From a checkpoint of a small transformer trained on Wikipedia.
Training: 180M tokens, 2739 steps.
Each number is 200 + 30 x the weight over its row's rms, rounded and kept within 0 to 999. Layers, rows and columns count from 0. The size before them is the row's rms in percent of the matrix's.

# layer 5 MLP up, 576x224, rms 0.0814, rows 514-555, columns 56-111
097,135,152,161,174,260,224,211,200,171,189,209,193,199,190,196,219,192,199,195,176,206,231,235,172,225,188,224,209,152,215,204,227,114,190,172,160,204,161,216,181,219,187,209,160,190,159,238,211,205,204,210,242,158,185,212,205
115,159,182,191,165,212,214,211,194,253,208,227,260,218,187,190,215,217,145,206,225,214,207,166,242,180,217,162,238,207,216,144,231,185,201,199,219,263,217,241,158,205,201,178,213,196,199,278,231,142,235,189,175,219,203,256,166
090,191,283,202,166,168,170,159,219,223,206,223,224,258,164,184,186,163,222,207,179,159,212,230,225,208,135,201,243,204,194,235,190,248,225,196,161,210,187,283,145,233,188,189,238,223,162,154,234,207,195,175,234,211,197,240,182
111,204,160,177,190,224,193,224,217,195,203,147,168,166,230,227,213,194,169,211,194,225,221,145,209,154,181,202,242,210,171,167,231,209,152,191,192,244,173,214,163,196,250,191,221,232,217,204,217,159,123,174,242,209,188,124,218
099,211,162,275,174,198,209,176,208,151,227,223,196,204,200,187,196,196,218,218,171,186,134,184,228,230,168,234,232,190,202,183,166,163,198,247,177,180,167,249,253,148,191,224,232,276,205,181,273,194,203,181,244,226,195,206,170
090,223,175,220,199,191,208,169,176,148,193,229,185,232,191,212,143,166,260,219,245,151,180,241,202,189,229,244,216,220,226,209,213,165,220,202,214,194,245,220,201,191,161,192,172,144,164,183,171,197,231,193,206,146,161,188,196
101,221,266,196,171,232,193,203,205,224,174,206,218,165,202,216,176,182,210,249,186,194,204,155,212,211,214,216,162,250,257,175,170,229,191,173,229,205,210,206,177,256,177,237,222,204,197,177,163,200,183,182,194,240,143,211,242
105,193,214,157,179,213,224,208,186,153,221,267,177,231,184,133,192,233,136,203,183,187,270,194,199,221,229,215,249,156,170,183,157,240,256,265,180,227,237,206,159,205,212,162,158,193,213,216,206,195,140,220,220,195,236,225,169
100,263,244,232,163,236,241,189,228,202,254,174,198,192,149,201,222,187,209,197,211,179,201,170,220,224,250,197,230,193,126,249,175,154,217,257,164,243,171,196,212,204,185,253,234,192,201,248,177,190,209,248,179,234,171,183,203
100,154,165,206,153,215,136,189,170,198,206,208,191,135,214,212,227,260,230,178,170,244,180,158,169,191,182,205,227,178,183,182,214,201,165,235,177,200,208,249,160,253,184,208,211,178,246,211,144,146,223,205,253,259,197,177,149
101,139,226,234,177,176,193,205,131,205,249,171,200,199,136,203,160,185,221,188,221,217,229,192,181,129,139,235,239,184,212,200,225,167,232,212,175,231,237,205,119,173,230,217,204,194,246,196,217,168,221,235,196,179,214,203,150
103,164,202,218,162,231,184,230,208,210,224,153,242,235,215,187,244,174,199,211,172,210,212,191,218,180,202,200,246,223,216,209,204,216,200,211,163,184,220,200,205,184,219,173,230,207,173,177,201,173,181,204,173,258,191,207,211
107,255,159,179,162,191,188,219,153,228,235,194,177,207,169,192,234,212,206,201,186,142,247,214,199,180,222,179,144,203,172,153,225,219,235,196,201,182,235,263,239,177,226,229,232,200,216,198,129,163,247,171,237,204,184,224,190
097,180,188,210,240,210,193,162,222,232,142,172,217,191,218,181,187,135,219,186,257,167,162,229,179,143,238,182,198,166,187,228,184,241,182,152,175,222,153,196,154,217,188,244,236,221,203,209,191,236,241,189,188,189,203,240,197
093,219,153,184,179,219,177,214,214,178,194,202,193,217,224,207,205,148,218,196,179,220,255,224,224,195,173,152,252,193,216,234,167,240,232,212,244,198,197,154,221,217,150,202,171,184,264,224,290,166,215,194,209,228,237,215,206
101,219,131,184,224,247,220,224,185,203,182,171,212,165,193,176,192,224,232,232,275,174,174,225,195,202,244,171,140,222,239,173,194,166,237,252,169,199,141,202,216,252,197,185,139,236,237,246,221,183,175,185,223,176,235,218,133
100,212,194,167,199,216,162,173,225,244,204,238,257,214,192,256,222,229,197,169,179,158,237,163,179,175,224,218,174,176,199,176,194,209,288,212,208,203,193,198,220,200,171,151,191,160,215,120,169,193,229,175,262,181,205,212,199
104,186,179,181,249,185,178,203,129,196,236,233,250,211,175,182,238,206,222,165,211,194,201,202,245,226,267,278,229,213,210,212,240,175,166,188,202,198,225,213,215,161,172,179,163,215,147,173,183,135,241,217,181,128,160,230,212
094,144,163,255,177,181,178,188,187,157,174,202,125,188,193,193,211,200,220,201,224,210,211,194,170,212,217,233,215,170,213,170,206,170,203,184,216,192,208,216,205,212,193,213,219,162,193,204,184,209,212,235,197,190,151,213,298
101,162,158,111,244,206,167,136,197,221,183,186,153,214,210,158,207,196,229,250,233,241,227,206,165,212,236,187,181,213,243,233,177,148,178,191,264,202,181,219,212,196,192,189,196,182,193,211,226,213,220,197,210,193,175,181,185
113,231,197,222,192,252,150,231,251,202,145,190,232,233,226,188,197,210,174,187,190,232,196,174,229,243,217,165,255,263,187,213,141,165,253,138,183,238,186,244,198,199,190,191,226,174,203,173,208,189,209,181,174,165,260,175,208
099,212,177,164,185,161,222,167,201,261,165,173,189,172,130,212,233,264,186,189,202,184,205,288,174,212,162,183,198,156,210,209,188,183,217,148,194,184,225,205,182,170,221,252,222,239,248,178,200,187,170,180,163,223,209,153,215
099,240,190,203,191,204,226,200,207,218,188,271,222,221,207,161,187,238,152,198,192,242,230,187,183,152,203,201,227,229,228,215,187,251,206,227,147,199,166,209,235,245,163,231,155,139,207,187,186,239,239,153,182,212,196,195,216
097,167,149,214,169,214,223,178,198,173,262,218,201,221,206,127,192,236,166,220,231,196,170,147,187,198,207,200,219,216,170,199,190,192,224,199,215,155,211,179,174,146,173,242,194,191,217,126,224,212,182,158,178,218,163,230,189
107,166,178,226,223,205,161,207,184,162,142,200,196,205,229,205,181,209,168,191,177,202,248,136,207,196,177,215,208,216,184,283,150,203,179,211,189,207,215,251,209,199,204,232,224,194,143,206,208,194,233,194,189,248,203,190,246
104,185,238,239,187,208,248,256,261,188,190,182,164,190,245,215,202,195,184,167,209,115,213,244,206,241,184,225,141,190,262,228,223,196,257,257,176,190,243,214,221,199,218,185,204,182,171,188,197,190,233,181,180,222,197,180,143
100,217,228,224,205,181,183,247,202,220,191,197,267,188,207,216,185,161,234,177,242,231,196,224,182,243,217,238,188,174,184,192,161,202,211,244,232,229,155,199,185,210,207,201,222,157,212,235,199,224,198,195,217,213,235,185,192
086,154,215,184,247,237,122,202,206,167,189,248,200,198,238,172,239,174,175,213,170,151,242,204,190,198,246,133,192,223,234,204,208,219,196,160,212,198,220,214,238,118,221,176,189,157,229,192,212,253,199,169,188,243,190,187,177
100,171,213,172,204,204,245,163,126,219,184,242,166,227,162,246,267,194,187,151,211,202,214,194,197,208,259,151,178,196,198,250,186,181,174,248,232,240,203,232,208,200,238,162,143,206,188,177,174,193,201,203,214,162,187,242,218
108,224,164,164,162,147,154,194,157,252,275,208,261,202,268,181,205,232,226,216,230,198,188,201,241,234,173,173,196,119,178,202,178,221,214,188,196,256,241,135,183,233,263,212,224,177,221,165,245,213,204,168,214,200,172,217,214
098,239,234,217,180,242,204,160,196,182,207,169,239,164,215,206,177,219,195,190,124,186,178,178,225,162,204,193,181,196,202,176,159,198,151,227,227,150,221,166,214,223,217,241,217,242,208,180,240,187,197,210,203,220,188,172,151
104,159,197,219,167,200,184,158,157,214,198,235,157,193,192,196,249,180,157,174,212,241,215,139,182,203,182,200,195,247,221,182,193,185,204,177,168,192,152,163,186,221,250,143,242,188,179,198,180,235,236,160,216,189,179,217,251
099,213,181,245,180,169,197,176,189,211,128,194,202,211,151,249,249,222,212,233,167,207,242,180,151,210,207,192,189,216,218,221,145,220,181,152,233,230,191,183,237,188,204,228,230,162,188,241,183,185,250,247,196,207,210,236,193
089,223,157,182,171,213,217,245,201,197,242,184,265,183,235,150,207,160,138,186,220,151,154,191,135,164,226,214,201,235,184,202,255,226,167,190,194,203,190,181,133,161,147,174,225,199,201,229,216,223,200,193,192,231,145,189,182
108,233,231,204,205,208,286,190,270,288,224,180,198,222,226,225,218,148,215,179,198,177,196,229,196,169,195,185,184,144,176,220,167,199,222,214,239,238,176,207,169,218,187,195,202,204,194,175,211,215,199,175,144,189,237,250,239
100,195,187,176,169,208,204,211,239,217,215,219,233,205,208,149,203,212,203,176,192,176,180,224,246,237,180,238,219,170,204,190,226,217,136,185,204,184,157,214,190,248,121,165,166,212,192,141,240,133,227,220,244,248,240,158,206
100,219,247,165,201,176,154,177,130,161,210,182,200,217,197,203,157,161,184,157,197,203,230,186,218,192,203,182,139,238,193,199,247,184,161,215,189,158,267,207,184,169,223,184,215,132,177,209,212,174,231,220,194,153,217,172,231
097,146,183,205,234,217,189,216,237,171,166,233,201,244,246,172,138,185,214,201,213,192,193,206,219,199,170,194,231,153,210,224,185,168,190,171,197,212,181,265,221,277,198,199,224,171,197,209,194,210,167,220,166,234,199,187,171
103,196,171,186,230,182,171,176,219,230,155,187,214,132,196,226,199,205,266,259,196,218,222,205,178,175,197,240,182,198,217,220,214,194,183,224,134,134,211,210,218,190,183,218,216,233,208,189,188,155,207,229,159,239,126,196,164
100,159,263,148,178,221,140,196,245,218,209,165,220,249,214,204,194,222,168,205,194,172,232,253,202,205,217,181,175,212,209,229,167,227,152,190,190,232,180,199,176,147,203,195,190,176,214,143,161,197,183,148,214,157,205,165,218
096,199,189,181,242,192,245,199,175,236,221,185,177,109,200,171,112,141,197,162,181,269,243,197,141,225,165,182,236,225,228,196,196,178,185,233,194,226,114,219,231,241,234,220,184,188,177,212,216,180,187,168,221,183,236,169,169
095,186,191,217,192,205,180,207,195,224,242,179,232,226,223,229,216,202,196,182,181,220,214,213,253,223,197,143,177,249,189,210,225,154,196,184,167,225,160,174,184,192,178,135,185,121,200,174,197,205,190,195,201,221,160,249,210
# layer 5 MLP down (transposed), 576x224, rms 0.116, rows 514-555, columns 56-111
098,199,254,208,152,172,185,175,152,159,164,227,194,250,200,233,242,182,222,215,218,225,183,192,211,264,209,246,132,193,178,192,234,184,203,231,155,209,150,235,256,193,197,179,215,243,138,264,223,174,213,203,180,189,189,277,175
119,190,228,167,188,235,259,166,245,220,201,259,193,209,159,190,191,211,216,211,220,227,208,164,228,193,216,185,169,177,214,185,162,225,191,200,234,273,185,221,162,176,211,221,219,196,182,229,148,157,220,170,199,172,223,177,163
095,208,197,227,231,144,183,189,175,201,216,201,161,200,191,225,213,192,241,174,229,229,180,223,239,126,197,177,130,196,194,186,160,175,181,233,237,212,209,212,205,206,174,174,215,239,172,188,216,253,228,225,158,178,171,197,183
113,208,187,215,159,136,185,167,153,185,179,194,185,211,232,194,171,194,212,223,222,213,199,212,217,205,159,200,207,233,223,220,259,132,201,223,197,250,135,199,211,197,212,193,192,209,141,202,207,196,236,221,220,190,181,212,218
100,205,141,190,239,224,199,226,188,182,172,120,210,182,155,196,157,199,232,177,135,231,167,206,174,213,197,137,250,227,235,175,186,166,155,233,212,174,162,172,169,220,205,233,179,213,288,209,167,210,170,125,198,255,204,186,230
103,204,185,178,201,239,179,183,193,226,156,148,174,180,183,200,210,195,217,188,230,247,185,187,182,142,162,173,212,207,182,199,148,213,254,159,198,195,182,196,191,252,210,159,194,230,223,231,210,192,189,236,217,186,272,183,180
098,222,201,149,172,186,168,238,231,220,148,216,249,185,225,258,247,221,181,223,166,209,200,222,168,283,151,178,216,239,194,217,232,248,190,160,222,197,212,184,184,194,191,219,178,207,241,250,208,207,220,140,211,204,106,180,225
104,265,224,220,160,216,222,199,169,195,176,203,200,201,159,164,215,217,137,190,225,113,192,207,158,214,209,188,221,189,139,242,249,161,205,220,207,187,213,207,245,239,216,187,209,194,215,226,194,228,184,182,205,191,215,231,136
099,189,168,198,217,186,242,218,147,159,186,218,178,183,211,222,207,223,228,208,196,227,194,223,175,141,222,221,115,156,179,181,235,252,192,178,212,198,222,247,253,188,140,180,214,165,198,219,210,208,232,275,193,236,228,209,199
103,207,246,185,223,156,223,197,250,244,133,191,217,269,186,203,219,192,179,182,154,209,156,238,201,179,231,208,222,131,277,193,155,185,188,220,177,224,231,177,243,186,217,203,195,214,181,173,226,269,234,172,168,198,234,197,221
098,164,200,187,193,152,135,226,206,161,219,203,214,211,226,226,189,129,186,199,182,184,220,171,220,179,195,198,180,206,237,175,211,243,165,202,240,237,213,222,181,219,197,198,191,126,241,195,183,205,191,145,261,205,208,195,182
102,212,195,195,169,277,228,208,204,197,253,170,181,209,203,196,232,228,163,223,214,183,240,181,228,225,203,147,252,233,267,219,230,211,184,207,188,241,261,197,195,200,198,187,194,206,228,171,212,226,223,227,166,197,222,185,168
107,199,199,211,246,197,175,229,233,186,243,239,231,182,196,213,235,246,189,177,186,243,211,203,258,168,194,149,201,220,195,182,160,230,195,170,179,222,195,201,259,222,226,222,225,233,219,212,246,151,272,232,193,169,141,263,163
102,170,178,227,196,185,176,215,174,214,200,144,212,191,237,186,177,196,218,202,216,201,188,204,148,166,191,215,207,185,256,200,224,198,179,166,205,169,212,243,156,242,216,165,210,181,199,212,134,196,209,119,189,203,190,154,205
105,154,194,219,206,166,219,188,184,176,201,209,135,222,224,215,193,230,214,222,175,142,216,201,163,233,221,228,207,142,180,199,223,183,187,168,202,241,159,164,213,150,178,122,175,205,185,218,157,199,189,210,228,232,212,147,215
106,177,216,243,141,215,201,209,214,251,203,194,195,169,230,144,180,209,208,145,180,197,207,183,152,237,208,201,207,196,189,171,200,168,162,205,232,192,243,202,148,184,225,195,163,213,211,217,164,217,224,224,165,217,209,168,201
102,205,156,228,219,194,185,166,176,176,234,208,154,196,247,194,178,181,252,222,159,249,244,220,140,159,216,191,238,238,194,222,208,210,209,200,237,230,143,139,188,245,160,174,241,181,235,219,254,185,131,179,160,231,158,165,252
102,248,217,205,233,133,146,208,211,188,216,191,224,217,239,197,213,185,176,185,252,199,139,180,193,189,214,222,221,225,151,199,193,214,250,160,165,190,245,182,238,195,211,192,174,178,176,224,134,201,201,181,209,169,202,176,228
100,178,124,181,228,210,184,177,197,251,181,218,203,235,249,167,231,236,183,199,185,203,219,190,210,249,250,208,170,183,226,161,217,236,200,212,228,212,184,146,190,198,198,232,193,229,262,255,152,186,222,207,221,214,165,194,181
097,203,230,202,172,214,233,258,162,162,224,230,160,198,256,173,192,198,226,181,218,146,218,198,253,234,219,254,135,198,191,237,260,167,182,216,137,232,195,170,174,178,224,207,179,266,206,171,219,206,263,272,201,197,183,187,186
110,203,280,183,223,194,140,244,187,176,223,229,230,177,236,195,212,173,226,188,256,217,221,219,189,223,208,178,256,200,275,189,223,210,200,159,215,232,149,204,194,213,256,203,254,162,185,188,168,260,211,190,220,168,237,223,263
103,150,175,197,157,208,223,195,175,211,226,236,212,217,181,195,219,243,236,201,219,178,218,184,194,181,184,246,213,247,207,218,243,210,124,144,198,205,200,224,239,160,200,143,186,174,205,162,181,204,183,220,172,156,177,166,210
097,241,174,181,137,168,232,156,192,245,185,242,203,165,150,160,210,212,207,175,214,179,241,236,207,154,175,257,179,233,170,179,216,184,151,188,226,203,205,143,199,180,183,205,181,221,177,275,185,173,185,213,176,172,210,231,179
093,202,194,164,271,195,165,151,194,202,188,246,239,158,198,222,144,176,209,240,152,218,196,225,240,209,223,293,215,232,206,188,208,210,223,260,219,169,215,199,234,193,234,193,185,189,165,186,199,218,251,185,204,165,232,256,193
102,220,210,190,185,176,231,206,206,204,112,201,170,181,196,173,149,189,193,124,224,184,162,176,174,222,204,243,208,154,177,198,168,248,241,178,216,197,222,160,216,190,210,221,158,257,204,235,207,188,167,181,260,207,219,209,182
105,233,215,210,163,210,132,181,243,180,193,242,176,171,207,241,231,197,157,175,199,157,194,202,165,250,229,243,165,200,200,240,281,241,210,202,249,173,219,168,207,192,224,233,198,172,219,222,229,238,205,228,238,186,178,214,230
099,221,160,244,144,221,189,194,256,146,190,167,229,242,210,193,175,196,232,204,254,204,174,131,206,185,187,168,235,164,183,200,222,204,217,172,199,206,170,205,186,219,217,205,269,190,202,232,282,176,172,200,251,191,214,186,187
094,167,219,218,182,156,206,186,217,228,150,215,182,209,156,184,210,196,182,178,218,167,208,120,204,172,209,213,160,176,153,162,175,210,181,253,212,240,167,219,203,250,196,153,183,207,195,238,257,195,175,240,244,210,137,186,237
103,197,163,233,220,153,230,227,195,163,200,197,172,194,182,183,229,213,189,168,212,168,216,170,242,180,160,189,183,224,243,223,242,211,221,215,224,202,222,184,239,209,224,195,180,192,212,187,199,174,161,182,240,172,218,172,219
106,189,208,202,190,220,124,221,184,221,186,199,221,246,206,197,221,231,113,207,166,157,131,214,282,218,234,198,200,183,207,189,226,198,211,224,206,197,178,205,184,264,249,199,204,197,235,204,190,167,156,166,204,193,157,209,213
094,163,211,240,153,183,161,170,176,193,237,228,186,176,196,242,192,198,215,199,187,184,158,201,180,219,227,201,200,234,220,202,232,170,219,240,228,122,169,214,166,123,198,196,206,218,201,181,170,202,197,272,217,219,219,144,217
105,196,243,170,181,237,200,175,208,198,192,215,181,133,211,203,233,207,149,204,231,191,248,210,215,143,190,215,200,192,196,212,157,213,203,232,200,169,140,160,232,170,195,204,163,162,201,253,185,207,216,173,145,142,129,208,202
098,181,221,212,207,190,225,193,255,179,256,266,146,133,146,244,242,229,184,165,155,204,220,179,195,176,192,167,198,161,161,202,158,202,232,187,227,245,225,198,155,224,203,183,196,243,124,180,188,272,222,227,218,249,177,187,200
095,153,230,216,222,238,200,186,249,180,233,172,180,213,203,203,192,250,221,215,244,215,224,133,204,191,236,167,216,223,204,215,182,203,179,210,201,269,242,282,176,186,233,208,222,192,214,207,204,187,221,213,200,172,220,196,199
108,241,236,200,243,198,262,231,227,203,204,213,246,240,158,161,216,213,149,195,183,216,169,240,197,274,187,173,213,170,194,212,171,244,243,222,299,212,198,230,205,183,170,187,242,248,233,224,184,185,164,198,181,200,203,242,200
101,159,220,217,178,238,152,182,208,193,166,167,188,201,105,248,189,221,203,190,205,205,196,196,182,180,167,192,225,193,215,194,229,171,217,186,192,235,172,159,185,168,182,204,134,188,193,146,249,185,197,182,250,207,203,184,231
098,188,227,186,214,236,218,201,228,219,245,186,227,186,160,205,180,249,167,208,167,226,218,181,172,203,209,175,190,188,229,199,147,222,193,180,234,171,156,221,180,194,174,233,262,207,192,148,159,213,210,223,209,273,175,216,160
104,235,215,219,138,195,214,195,245,156,199,216,189,207,227,200,250,197,236,158,203,208,208,193,180,262,150,195,189,213,125,235,210,241,212,171,196,178,177,215,168,193,201,183,200,240,177,210,254,176,226,188,175,197,189,238,183
100,216,185,185,156,198,219,241,206,211,147,215,290,178,197,278,229,196,222,132,195,129,223,190,181,210,241,192,170,172,154,141,212,164,224,154,182,244,193,193,187,127,201,175,203,230,236,173,220,153,157,180,140,199,201,174,229
101,168,217,179,215,231,206,144,250,192,245,208,205,226,167,213,195,196,173,222,213,188,201,253,238,194,228,209,148,247,197,214,230,216,206,196,248,208,206,228,252,223,226,181,174,163,231,161,236,222,193,255,179,177,230,255,229
093,195,161,205,241,196,146,181,212,179,217,184,185,158,249,238,232,208,223,241,207,169,219,165,237,201,204,215,264,204,201,141,190,226,170,227,207,187,187,207,215,189,235,209,148,213,242,237,143,222,229,137,225,212,248,195,199
102,186,166,265,225,195,200,244,179,166,224,178,220,219,219,172,201,210,195,249,157,227,207,224,196,203,162,209,160,211,125,240,216,251,150,176,231,126,212,215,157,228,216,197,176,177,201,186,200,183,158,160,183,218,203,222,221
# layer 5 MLP gate, 576x224, rms 0.0794, rows 515-555, columns 56-111
114,271,196,182,224,183,190,252,169,185,219,229,203,182,227,191,210,195,172,166,177,192,177,208,212,195,218,203,175,149,169,221,190,152,167,143,183,178,188,260,183,234,200,144,214,206,213,216,230,191,191,161,222,184,208,224,215
092,214,183,209,192,197,211,187,191,186,193,186,186,225,186,209,189,165,203,212,200,187,218,188,207,201,180,209,172,201,222,218,178,220,187,216,234,128,216,249,245,219,184,160,217,251,186,202,213,181,207,253,227,195,169,182,184
109,223,234,220,230,232,122,213,187,189,253,215,187,179,195,236,152,234,199,239,216,217,130,176,160,202,175,232,167,201,205,194,154,142,186,171,226,215,227,208,186,244,276,182,202,230,208,242,198,263,200,168,236,204,204,178,195
096,216,224,208,245,236,183,198,214,183,196,222,198,169,190,213,181,188,224,243,185,154,165,155,219,265,214,218,201,155,272,179,178,217,209,165,211,221,192,258,137,252,155,221,153,190,180,207,180,220,158,205,229,217,161,146,171
088,175,157,194,159,229,197,129,226,251,174,208,253,216,160,202,180,174,218,173,230,183,154,238,194,220,178,155,208,240,154,215,205,201,249,201,181,162,212,181,194,249,218,179,180,180,170,209,229,237,209,242,170,181,228,161,208
102,220,253,238,248,233,235,198,198,157,164,237,175,230,179,168,232,206,180,185,195,189,145,173,177,246,215,220,201,197,170,203,178,212,173,191,192,222,211,255,169,195,206,236,221,215,140,196,212,179,211,195,188,167,169,239,228
109,238,207,203,202,173,127,206,221,185,156,182,199,199,226,159,139,180,268,215,190,207,163,215,171,227,240,203,200,226,224,215,227,213,184,185,181,189,230,214,214,207,228,159,176,149,167,196,216,146,208,206,158,190,200,133,241
097,188,217,202,236,216,254,240,197,274,172,147,201,215,192,212,192,192,197,197,232,197,161,151,198,201,260,226,211,213,287,169,214,223,187,212,217,138,248,202,170,252,194,223,187,200,191,232,226,226,214,212,159,189,194,238,246
102,142,160,184,233,168,196,189,181,234,194,198,200,214,263,214,192,208,148,198,186,225,278,202,229,185,201,199,218,235,201,244,183,144,198,222,211,179,205,168,171,184,163,164,181,199,231,241,195,217,154,146,182,227,201,185,169
094,185,199,156,166,200,148,204,207,174,224,141,209,239,234,242,252,220,194,185,176,185,154,155,216,158,209,181,209,199,275,209,192,203,212,199,214,197,224,225,230,209,218,228,230,225,241,177,226,231,231,201,209,213,206,254,253
098,283,212,182,174,156,219,199,164,192,164,195,189,221,186,231,231,234,155,215,224,262,241,237,165,200,255,199,240,227,182,223,205,201,195,230,180,178,190,234,177,251,200,233,206,189,190,250,203,189,214,140,204,221,180,211,240
102,231,244,186,217,192,174,262,212,164,213,162,201,293,243,215,201,199,193,211,194,262,162,194,218,249,243,180,210,244,217,200,219,174,196,192,249,228,177,173,223,223,189,132,193,188,191,234,148,196,200,186,195,160,241,180,197
099,217,202,215,254,144,203,137,120,176,191,223,184,210,180,176,180,211,218,220,203,145,259,171,233,179,235,171,182,166,257,206,236,170,234,158,233,167,250,203,256,179,180,191,167,175,189,207,179,210,205,224,167,184,199,258,211
095,204,254,169,192,215,192,194,233,176,180,232,180,160,182,272,248,209,196,144,226,176,162,193,139,200,211,195,190,226,213,206,243,259,218,147,171,233,156,145,214,245,194,206,216,216,166,217,186,172,183,195,172,172,189,194,231
095,217,174,215,183,186,199,173,195,163,218,257,162,214,158,217,177,237,161,215,142,197,210,185,193,184,180,177,182,220,244,196,208,218,210,151,197,226,244,204,178,155,200,220,249,146,258,215,194,163,232,199,202,261,192,251,190
104,181,244,197,219,161,229,179,224,152,211,176,158,192,168,202,187,183,193,203,173,245,223,191,176,268,273,200,189,155,211,250,180,244,225,250,190,165,220,135,154,166,179,203,227,163,195,265,123,218,213,141,235,238,238,160,239
099,178,226,150,217,177,207,175,216,210,208,220,214,184,232,168,155,189,191,196,187,173,202,223,191,239,208,199,165,242,179,199,244,224,180,183,219,227,223,228,201,251,156,150,171,227,190,238,179,154,209,212,156,236,203,244,233
096,196,172,201,186,243,210,225,224,213,218,238,214,183,238,212,220,218,162,200,213,159,225,246,177,158,126,181,236,170,239,212,182,245,195,263,194,235,230,149,174,235,167,193,195,211,164,178,245,226,196,228,177,235,246,208,221
092,176,173,243,156,206,185,215,238,226,217,184,215,168,210,197,213,190,131,139,160,267,184,218,224,180,138,185,241,226,179,234,126,211,172,206,142,163,188,199,222,224,191,185,153,213,229,219,248,204,165,218,183,200,215,166,166
100,158,238,246,210,135,173,159,205,190,228,176,194,230,165,226,223,225,205,161,215,187,176,193,165,214,205,160,196,185,211,154,165,227,174,239,227,189,202,189,213,178,188,173,266,181,209,184,195,241,233,188,221,185,239,247,237
099,178,206,180,204,244,212,219,158,187,198,175,184,174,220,221,238,226,180,237,225,197,171,180,213,188,172,218,203,236,234,204,223,249,220,213,179,193,164,209,156,131,230,194,192,216,238,219,255,228,184,155,197,215,168,215,220
103,239,248,200,208,181,185,164,190,158,195,198,241,154,177,248,169,214,186,223,158,200,149,193,187,178,230,173,163,193,204,179,211,201,190,228,144,189,202,142,171,149,159,227,206,224,202,177,185,200,210,235,212,224,209,214,219
093,196,221,199,202,161,214,121,221,223,210,197,231,238,221,205,162,210,151,214,262,169,233,182,167,164,158,164,226,183,242,190,165,196,194,250,205,166,236,175,239,172,221,186,257,214,231,170,176,192,208,182,225,206,202,232,259
102,228,284,198,155,217,167,171,210,235,263,202,189,163,181,161,219,230,168,234,231,189,165,238,188,247,172,205,187,206,165,189,248,189,183,190,172,186,158,198,138,182,168,169,160,184,191,207,164,185,195,212,187,165,157,192,172
095,207,190,185,166,188,163,179,199,160,180,210,211,246,192,204,229,269,171,163,200,221,213,198,192,171,191,221,198,211,140,246,196,213,170,160,164,183,213,185,229,162,233,220,218,224,210,203,189,206,206,208,247,180,208,206,278
101,221,205,188,179,188,216,206,211,182,159,208,151,212,212,231,201,203,266,209,261,214,211,206,216,197,238,137,188,167,195,196,195,181,240,212,224,192,209,213,221,188,169,184,159,198,162,208,180,233,247,222,214,157,185,253,210
086,177,198,207,120,157,187,206,213,215,191,248,157,239,123,191,180,191,233,283,206,246,177,156,181,169,175,240,173,250,157,210,169,104,146,210,218,240,216,217,193,188,181,180,155,178,220,147,202,211,239,270,215,190,190,196,192
097,172,205,180,167,174,184,235,211,196,178,214,229,208,180,211,228,196,162,161,195,223,172,176,278,207,200,148,158,210,191,200,164,210,228,167,212,176,242,210,244,191,234,212,156,183,193,197,207,176,224,253,215,222,215,205,172
108,232,182,242,175,243,152,186,241,187,161,160,201,240,190,222,196,213,146,145,217,194,161,237,241,215,210,168,145,199,164,172,203,176,195,193,165,230,206,199,243,194,195,198,190,183,195,224,224,193,224,157,224,240,251,168,232
095,204,158,198,183,205,227,209,179,196,184,178,150,192,156,218,232,182,195,199,235,241,212,210,246,230,216,254,168,175,182,163,248,171,191,177,216,203,219,190,283,179,148,227,246,214,211,238,181,183,261,239,202,171,214,239,211
103,165,207,161,251,194,217,178,222,183,189,194,233,228,213,248,271,272,228,160,199,196,178,222,205,257,260,207,250,171,190,187,167,173,232,221,190,194,190,154,164,184,167,178,207,228,236,188,223,223,238,168,228,261,147,178,201
102,177,179,164,157,179,166,205,278,166,182,186,191,243,206,243,217,223,226,186,192,242,200,199,201,201,243,230,252,185,194,216,187,183,230,226,256,231,230,173,187,228,190,224,149,199,168,194,221,179,179,104,214,256,218,212,219
099,204,237,170,200,207,263,180,199,230,170,211,218,171,182,232,205,245,181,182,248,197,198,168,191,293,185,181,196,223,183,199,164,242,205,213,218,164,147,205,248,180,195,252,200,192,177,189,180,261,255,136,214,190,217,232,187
106,178,231,186,256,173,196,175,174,215,230,191,190,199,165,213,143,206,166,194,224,182,237,284,208,200,252,164,239,216,189,205,176,203,251,212,169,205,230,216,140,145,162,187,180,178,239,207,267,214,221,227,184,172,178,195,198
103,203,229,111,162,183,201,165,169,165,185,233,202,221,223,232,199,233,203,216,181,196,177,189,235,166,211,267,178,207,183,187,210,238,198,211,184,185,241,217,212,187,191,231,184,172,205,166,213,226,163,214,174,148,159,188,227
098,161,205,147,186,180,152,196,220,199,176,178,248,191,241,232,173,201,181,201,181,191,209,227,219,167,198,197,147,196,207,182,201,158,180,200,145,234,238,209,177,190,180,203,181,161,221,260,192,149,165,277,198,245,186,227,231
097,208,218,183,228,240,242,159,207,192,184,163,230,213,171,177,198,210,249,221,203,186,185,185,198,220,196,184,252,183,177,195,205,206,269,208,228,171,158,214,181,196,167,183,251,230,196,170,148,258,195,187,187,159,198,165,216
106,194,166,210,177,170,243,189,188,227,215,192,164,216,218,238,175,255,231,238,170,153,198,154,218,146,161,163,235,268,216,111,214,194,188,222,240,221,208,156,209,183,203,243,182,247,198,228,178,252,231,230,167,211,199,195,227
102,165,196,185,242,178,181,190,215,129,144,206,259,171,245,194,189,191,197,204,209,211,214,158,206,199,229,184,158,182,176,244,156,234,176,171,210,241,192,198,186,234,172,168,217,196,183,172,199,212,212,226,218,146,203,189,173
093,193,213,176,200,134,182,210,224,143,122,276,180,165,170,224,187,216,167,175,188,202,193,221,194,233,194,192,227,183,201,180,204,197,181,180,257,202,212,188,252,211,183,199,220,173,195,191,180,234,211,243,147,166,219,196,227
098,183,197,189,155,204,189,232,220,195,219,217,167,213,193,212,203,188,199,254,177,238,150,190,189,203,201,126,224,181,143,241,166,241,120,152,250,211,159,209,231,247,164,170,212,175,213,194,184,153,195,169,213,266,189,211,189